{"d_model": 448, "rope_fraction": 1.0, "parallel_block": false, "init_std_o": 0.00232, "lr": 0.00751, "schedule": "wsd", "doc_mask": true, "train_tokens": 757600000}
Each number is 500 + 50 x the weight over its row's rms, rounded and kept within 0 to 999. Layers, rows and columns count from 0. Numbers have three digits each. The size before them is the row's rms in percent of the matrix's.

# layer 10 MLP up, 1216x448, rms 0.204, rows 437-470, columns 192-255
100:485402553475597533492468504545550485522543460546491476556509569435429462502433517447408569498496485515461546566541583515439530437438483413547590443448543582507549407420420528369387536506453413
099:530523448463525581484431478451515370495512451409532504551526476502557500467576545482411517517505515489505575540529585494465486504485520426624570533618532493500431479502556543537501490561564556
093:553478558455482528550540515409654550454532391502531462513586506514543518443472488536618537572509565538511511473435574578405536553467418491442491526580470494468489511570477472491471469493485502
102:376548435532474540494437482554460467480578490431440534453512477497602473462549454554575504521443473497549481415516506506463502487562505473484483479532502534566488480511426516560578534431533527
101:585494478439506478571420470597534480601516491561572516482575455507485477576463471471636529477479512474498584488519553508478558480556546473516455485491500523396560508500617547448386429493448429
097:510519540541480518513541548403478528445526540521422455459458479534464501492547495419434530536622483468489523476471401458512360396454472476567552526431608547505494494451524542445464515500440458
102:457500468533558381498583512402478462471495489447456449565414598469475575579508514538457566528488484542511538466519438439483473572542469568542528517522433505526565501601393556513405419573548561
100:444499563583528503435470492541605469454458539434466456523480451466508515469394458449478465396434453503526449498607621538465384493428548473484429445550467523481532438491564490502495457461532529
099:468467572523458395481461534586548445538550513433532404455486575532477559490579508499505517520480547567530518489481428457524469453475482551593476484558570497616572577540539430438443524479558480
102:570453407499545557462566450543487498415407527587525552504518502520412477469487519538404570480465517504483475569489587561558461487519561516539517493513463509430467510498439508431522488479478502
098:503535512479475491592461505480508498499550504457512542462430476467480513476532483518589436543552354359510533516436461502587522469475496469517499473486504413537461447489502512467438426348540495
099:409536417498487606453519526526498459511434573483495486575484526508327432472392527418543553553492509461526492561458468521510535479481501467436596541469542572405487569501606462446567531555446488
099:488540453385448665477537426517472572445406461523590528559565543463548509422433522424453470488514523458528420571538491506437553472557576515469484583542508430539560574517385515577448525528516533
106:539516523477564534544523487486514467472574500519456528604480477427522484546487550561522458435544509482582459481454453449553470461459534505517599542498486537583430469469524518502590489438434561
105:539500528539475607495570558558467532561522488461557540410554544604530449559502455450439458537519549419464456457538535454535466552512531456494603498499555513444464524487500548449456440416465512
095:523518456440450591489473525541543552505523439465543447564452569431453460631470530517518480489537539473494425570544478554464392534567544489594517559486482544558525561524486551480504507487441539
093:485475523454506582569517505459455493457514500555485457509546609585544507517444553518492507606352538539573536475560523457598536552520450505508504618451518509534546492550440479483490555547546494
095:427547452419483491541609522502466529564433394492505484517508494467503557491605549554337506560562563443424477453519362530491492582514494586484442522508541552579590476480523490546440469541575486
104:473583464542455538518522434507492510539500500618512452604438553436467463459470518453540540499563510466459510526509555509545394577566523500433451527524562463540553493581526503487563432418501573
092:592539517386445476469562468470458454438564605468501506542512504598492457544536524488432568490371480550486506408370546572583424531410489512524490500490454448528417529535463552489496522604561597
104:491503502513497554430494540467449474513489462419520470503578491514532563405508506539422613386416437532481528528508487517475475524447436508547443543504437447473462542475439488603560573473474475
098:471471556499469461557529440497510492521458602475426577446507456545457467446513593464490396463562572554463481505497478463496559528543496528556489524535510482474524430436427532552454517557536530
102:573546458505459537460525467526482561488445450457556513480495488520532573558378493520498531488518495568517489541502526503516445518486506555529579531504564492509504458529576476528550506542489476
101:537548436561481514421612617467498389403535465538529573516496615428449477461543439461410540545432499457530538566523519607621389485478569456495547538580376478503597485465512528545515478530463551
102:553444570506537460486543555418479362532425499508575487490583596449402532464547532448473455562503401490547499438597518431478498534472554524510452509481477436429450451553383412483507569604543429
094:520505431484533493505548423413489542521431583502516501435526531559532546517518562533537462501448637448425444530549493496520544511544548604538541382521538478507520564520554572436499520557515484
090:531489463550507486459527529429437463530478524443455497528401498556530529474501420510472496480552536446462598574509475453528539330520454476455514457571509549562540509498642509546452506518520526
099:508480522539548479567444516516404502430554579579491520553407522380538545547407546507430529473464472470525466493509516526432458572532518413553457476512401549517494476429443446469454556561490622
102:514515494434414474502453497502468577416479528396538472466441499569515499494485557459536455500538497499463482514455481498440413528492438529518480433539544579445504489510470517480493455549557511
105:486522393488491667537581454544552597526522466487563563571482521490484432428482494610450456521615552567502549555500504410533592507561478569486654476432477500409583538463492528481517451457446402
102:554490498501541529464498607545552539523436474452537464400566542578564464522454528445488511579571528570502525568496511512445534494420545567427518407512565554502549464477462453542424476579564540
099:438530569515526437460506431515605498369436484503426515507584463462544526604523485556536543478448463525529519520575508513405473469525443520523518543626476478431550467522442506545451478490532496
104:591495372481422444417591477614493560445572462563515402495520514584520503485488505478524475529524438500582500542472415518455560501476525600532591509510577443521518590420529508541513561542448450
098:399564509454517416463492479508456525573480598546433488486473489539572414546542545548499411485555550451487511540488575508450586441437535445455523510511478453419534503461531556506544590433557468
# layer 10 MLP down (transposed), 1216x448, rms 0.19, rows 437-469, columns 192-255
102:495452538451581458588443488459528471548577420539492452553534458502365624499423527605485464448460516507455502505548416522515546477546506549527455517534592463564530473532456534556473493405395436
100:487539442524577531477535512522519539474593516524574552480473573528475417490518577519559495543486519528440503527495419575466488526528507496565421529532563544518511438528423542421551422569501511
098:531430440491465444533507458486497549477491502491556463485492424531460482501477542502538568446512562420462493511474521516479444564497453553467579413535593435491496468429383598458616463450398515
104:512508458605511475491540525559480513485415541567416528502526458495586457517505443505552524464494419456541483464504432459518472568541470522537513514553495430514470430436508588404523490547509480
101:507575424531536402420512560617501568530446537453504496416552477502505467487479448530512469493625583462511446533380542464506564490476472435410472433471576528484509593539495571452508481475536544
102:497499465481554565481528517437564453464536486549416426480542548456532462539553481501565543422489533443487518518492383508513479452543532444566501564443515537554467431558568619552535467464537467
100:459496491526538507429460615511384536514492521500455494515516556464458489446479513499515505492497506510469458438538510479385535441521460501411543447497527511521416473478492553564502537538471517
103:472473473538476523524549577557576585393485530589455558448455502456436504461500528508437494510464506507607497502573512539515614464543477398583467528524521440549499391480484573531394467544533492
100:518562484609414494602452526428501454490473536497539541425503476466554645527499474466506541526494475465481508525572509450573440477496527496464535480439488479472496401539536527584456433568472569
096:545555398525552523441512505485491488511496582561508550513574518542478517407492564529507502482452498489460443646512556512507492539467444553496561503547480519484530589464602458482573498430501455
098:498472543459478460447479434486539569526529493491504503506516485421515551568555571442482540485556557450443537478561576574591511466516524411440582500591430528483537442543559474567517486568520512
099:506449413541481501538465497454579509513547507560520521518522497525585464508448486485510544500564420520502532488457535609432555417472568496531464486493553460412474579452505530517452443495545555
099:565453477483429450514396523584489487484458500549473484455459525507594556479457458493428484494504536447514448552390438471496492466537423475489552441479505541548460505466480471533495468536515594
103:449473486499461496464460456582504501536552518489406544540569541484558425530497536491466587501462494501551459530410452556465442494466471468492550477506416464489494601553505399482489502462507498
100:500449506484505494461496486470381487589527449487508481504492531585479478476572441501549382535509432440473473460514545516579527504481545490471429429475455556554521528516472505455511506553501506
096:490418501500449483578500467547378569480540497532563438537525435481505534556649430557486487526489541452578530538451496470537528399539446561519496515530496555500621456454570416481573517490476529
097:523505512439481493512576478462463543518518531388561568509502549488456525485379566529548491518471525457431493555505446492448455618502521509465516508501518488510529567467513448432431498567519485
099:595566475472486505621518592542438570462404485471510549492480581503543510513546498537488486520464484419534442466483518479485555471575563549537432524461448555450552494401430516558515490509518360
100:529530489603492484465480524518575520477550522566407482517567395448476544570494554404503556563503485379482471443487511468467496545530496510397551511498574539451523440368542539448547513503519458
098:595511448482478448496472491458500533517462497470537403525436492560540501553521515483561494459450515516435634491484572412499461560426434510611543513538469515590387521525451518483461503481511535
108:486541478464507552432470508438554493508453395558346434563511519517432507494537526565467561513458592530481492482552575484411540614495486513474559474457456521454606648449530514462557514427570471
101:450574599460479436464474439448504505473508454546493470571490428530503492548538486461433486455512500535449524570507506566428421471587489455499528474504437471397483633545481635445519458456465537
102:477561432423475528407499474484522543494453505492519542470499485561491521455544423412481498439462463522511428546584511610469495542502490436511505512547575345528637530605599570547554509480487490
098:466474492444462485505473529538534457497520503568486424421416469537491589533499462480553475502428493496498611509497454507488602409459527569438551524499555445442570519520515533471516466518548506
100:541516519549507524535520469504529544548519545426386435467601560493458508474426431532479529465446516572537500542499562503493576527582481514459499504488493541557475528414512529506425599560519448
097:531528494544571554519543530531595528429511533486453417465525561522466462413514477461489517510489568503495475459497535541539483546497530519546504436557590591526513523499515495550525468445445489
093:484468559541527444538407440456513459407511534551471515593503517482496503492452360508488463458453420508480475598447568522535487576549495514513500559545471517530424455464494452477491383592511467
102:417595539572506453488415520471470476489531512527578486505563426602460568472547537495519508496516506532541474456373526419513439540534481502457402460583547479437455486520546497435505566562499588
099:474528565466493450443482540533497497564512511539520531482476544516465460483443447436469470520534579500514451500540491463467510472492515606524506461415518486516593483576511552503449461488460438
101:497542451551478551582481456560531544474539572416436506464466519459475536518443518552420458553414583481482484434490494504450518449543517525543499404544562585552544498415434490432490581497471478
103:460488481466451472565531519585418518450474482480503493514483501467546423488572459584528616514490483453548497530526540476450458448535426354527476580481536451557519496566465499497561565432467423
100:477516541490561516414509453521497494457473439475523472488517479433509477561490476406431474369510472534490626535548476551503398591531476504555522508629447517472450468514493507525532663487401530
103:537487510455498486523442542517602400408517508485445488513408547414531529487508534530556506489538500560520576541490484393554525482460530526477512458444503486471439444496523547441563530510468472
# layer 10 MLP gate, 1216x448, rms 0.199, rows 438-470, columns 192-255
099:439448512508477439426541501478575555460448538466480527500410467515444432445523458468531481635531555446588450545501426534412440425512514444489441559468517453551476630442511452528521532453408477
095:422494576523457470545420511465481553409449531417481453476486575513459584463505507493514561495438531415449556538413573491639475537538558547523562548588590534489523495515532561549541462494551465
101:554445482535583391532422550539463463486494493537534472591546501542576456459508548569537444465539519478568469494503522456424528516504484477470429619470536500559550467460549535486546497463548402
106:496426600446504496468520498550496423504506431535499410421572455502460574414539500573476499552480513620574596546387574575465440546507464510535556527511465501520524457479410441481430430547479488
099:520437503443536531467461490580516476595577453401551492556579575518543540543433517489502438517538500544494507548461566472504563489502507528522426519512490471550447432520531522574510407563513450
100:603529468531574389481486461461529510448422384421495543528544469510529489456398513469429517482475503462440561479548445496523413445510502516492526503491472542560494483484462572630463525588541539
102:500498551511418528490520473480559424378507501521475465359439499512547476527551453542445540555493467594532437502437490488470514489432456499547457449518525561475497506511433419580494549525479505
105:454452457540560539531486477445427472499536556464531499487464542462487454562351421467548547503573550489493400492488492572484534489476437398546463566512669500506430558505472433519554427486501508
100:477396431546491528530518417539482470491419531562487522538514521492413535511557498501588500525395481492534403676435552588475516501494527524516405521511465450495487501524525463489500386504400394
100:429444476572574534553512537572507566507549521541442518485538552516562474488490545390458589500489503540427483498503456524458457495457435533511460494549615508467491468390438453450502456589595524
096:486502539471474390503469449480450425417573516514551430452573464508504563517501441551468544468454356500471495591549547536522455600517484467462507504467420557571420408582436608491453539479492528
100:562457506505546483510557475496491498534568508553533483506502563535448449524616504491500551571488526569453450478526479565520549552451539459590494486522504489499423509511482379548479488537440454
102:423552533579531539507540494556483462635490470536499419390436558524438484537464586459465536509456444487469608435595478537458550455573528502509537534529561589508444449464540516532590523566488464
102:595469513547545503446463557488480490486465516519521494514446434475497473514532503402446553508470430511512562430465475550525514488480474527528444573479504452532516348508506512511494469568569517
095:535518572548471505461513442427425494474439505553585500524541417437520547516512492499515472527488492523473520444449562537531540383459500475531475491452468420444549422523606494486513511461471487
094:517494458526532549434601502455581463498459412523601532506506462525469436477518458534550618500553494497439481551512608527517502459506539532512496426461456405496460495449550559489508507497450472
095:574556502410546488388512508503524510431532527404442541531478376532549485457529440522511504355439471464548549418491551589460507481480473489443507495492493435503479475563542503441449587454457489
100:467531608461466524509485401485557535489630527451525556545453441494499534550477495551471525507391484565459478473447501504455516466447467576534558491500436485490445490471446509491482520508514480
100:395488474562464492543550475513382491439500464495434554558504555508531595481414519438526515501505453487524557516464378481540556565571483527438499451483626428564482535493426564512446513407576479
104:583513541566529470468476432602401508543433435475523406510481535533547451481499508533410486478586470554478579472422566624465489543455439519511528498474491502459456488468615402575408569525555461
104:477478557554503493465435461459472488587506525452514489573511420549479519551495557460454542504429507521400402536551532516550535482477482497447530439525542538556536404514392419489565465448428519
101:505450502509639415466437454457435401457490509487527476438529496470469517586487554536534435513478451510668467533516539482431690577574480504468444529515372517483530486461495399500466534468538479
096:594569444491486548483519540429451452412531515458529532514575603347517441483501514470448498519502470493476603594531493500534437514584513414565404515438402464480520537476398595562562534476497524
103:515533503445452512488481609482514481602575465498504613480513582534527571503530513486468485510513575551532476624546511564442559480565533458524539521507464452405485553482489418456485581613584384
092:505496457523512564494557575574518504463549533516501547530464430530532449547469513472553498446554397582492526505475498435491537442545368477411478594511495495425518447472541478588427514493480449
093:529502493475493592507480397528556480520462521482572602483487506537525514473528493463493461490492466539437533443521472452609422476680562516517507500530492548499486445521538454503479507526539429
104:500531511495494558422574564487492454568573466380451534591474509428379424522502506501492473454482581479390486520532562535467538478569519518461533528534492510475547486511465614523450476386495409
098:491525538606414446532531602593449478422454427426463558662498447522492542420499525532555495538469588540389505557494431569525472522445503563484412557386479507536540484525430539502526454477440501
102:573515540504518433573506524511483598472382474486569540520479466504559543478534478534490476586455490447545527476448450535407518554541554600478561423559492490573502536519543470644435461518489474
105:509500448484572572457446556495572530392501464486516492551484569498527463487564606577454446485473460497421501495493545473561520491512567485421563427511501528533533482452543464475590526513547514
096:529569534472439493523463500550458535486438540475508479476469475528376482610475512566499427550463540528504512452551446552466537476534457446468460551559492476512457540473400469466497499571525448
101:494397420510489534483438556514556483372521497480459444494565479571590461477531574572472570490540548504578452509465562531554468485440434538446459452515513452442401492546541549468532454487561466
103:478449405466437495539586519616429577536541516483422565412437474551489493468447496443526405429444509485408585519503567499492446454488458468461575483533476422528457535531540573540437556445519470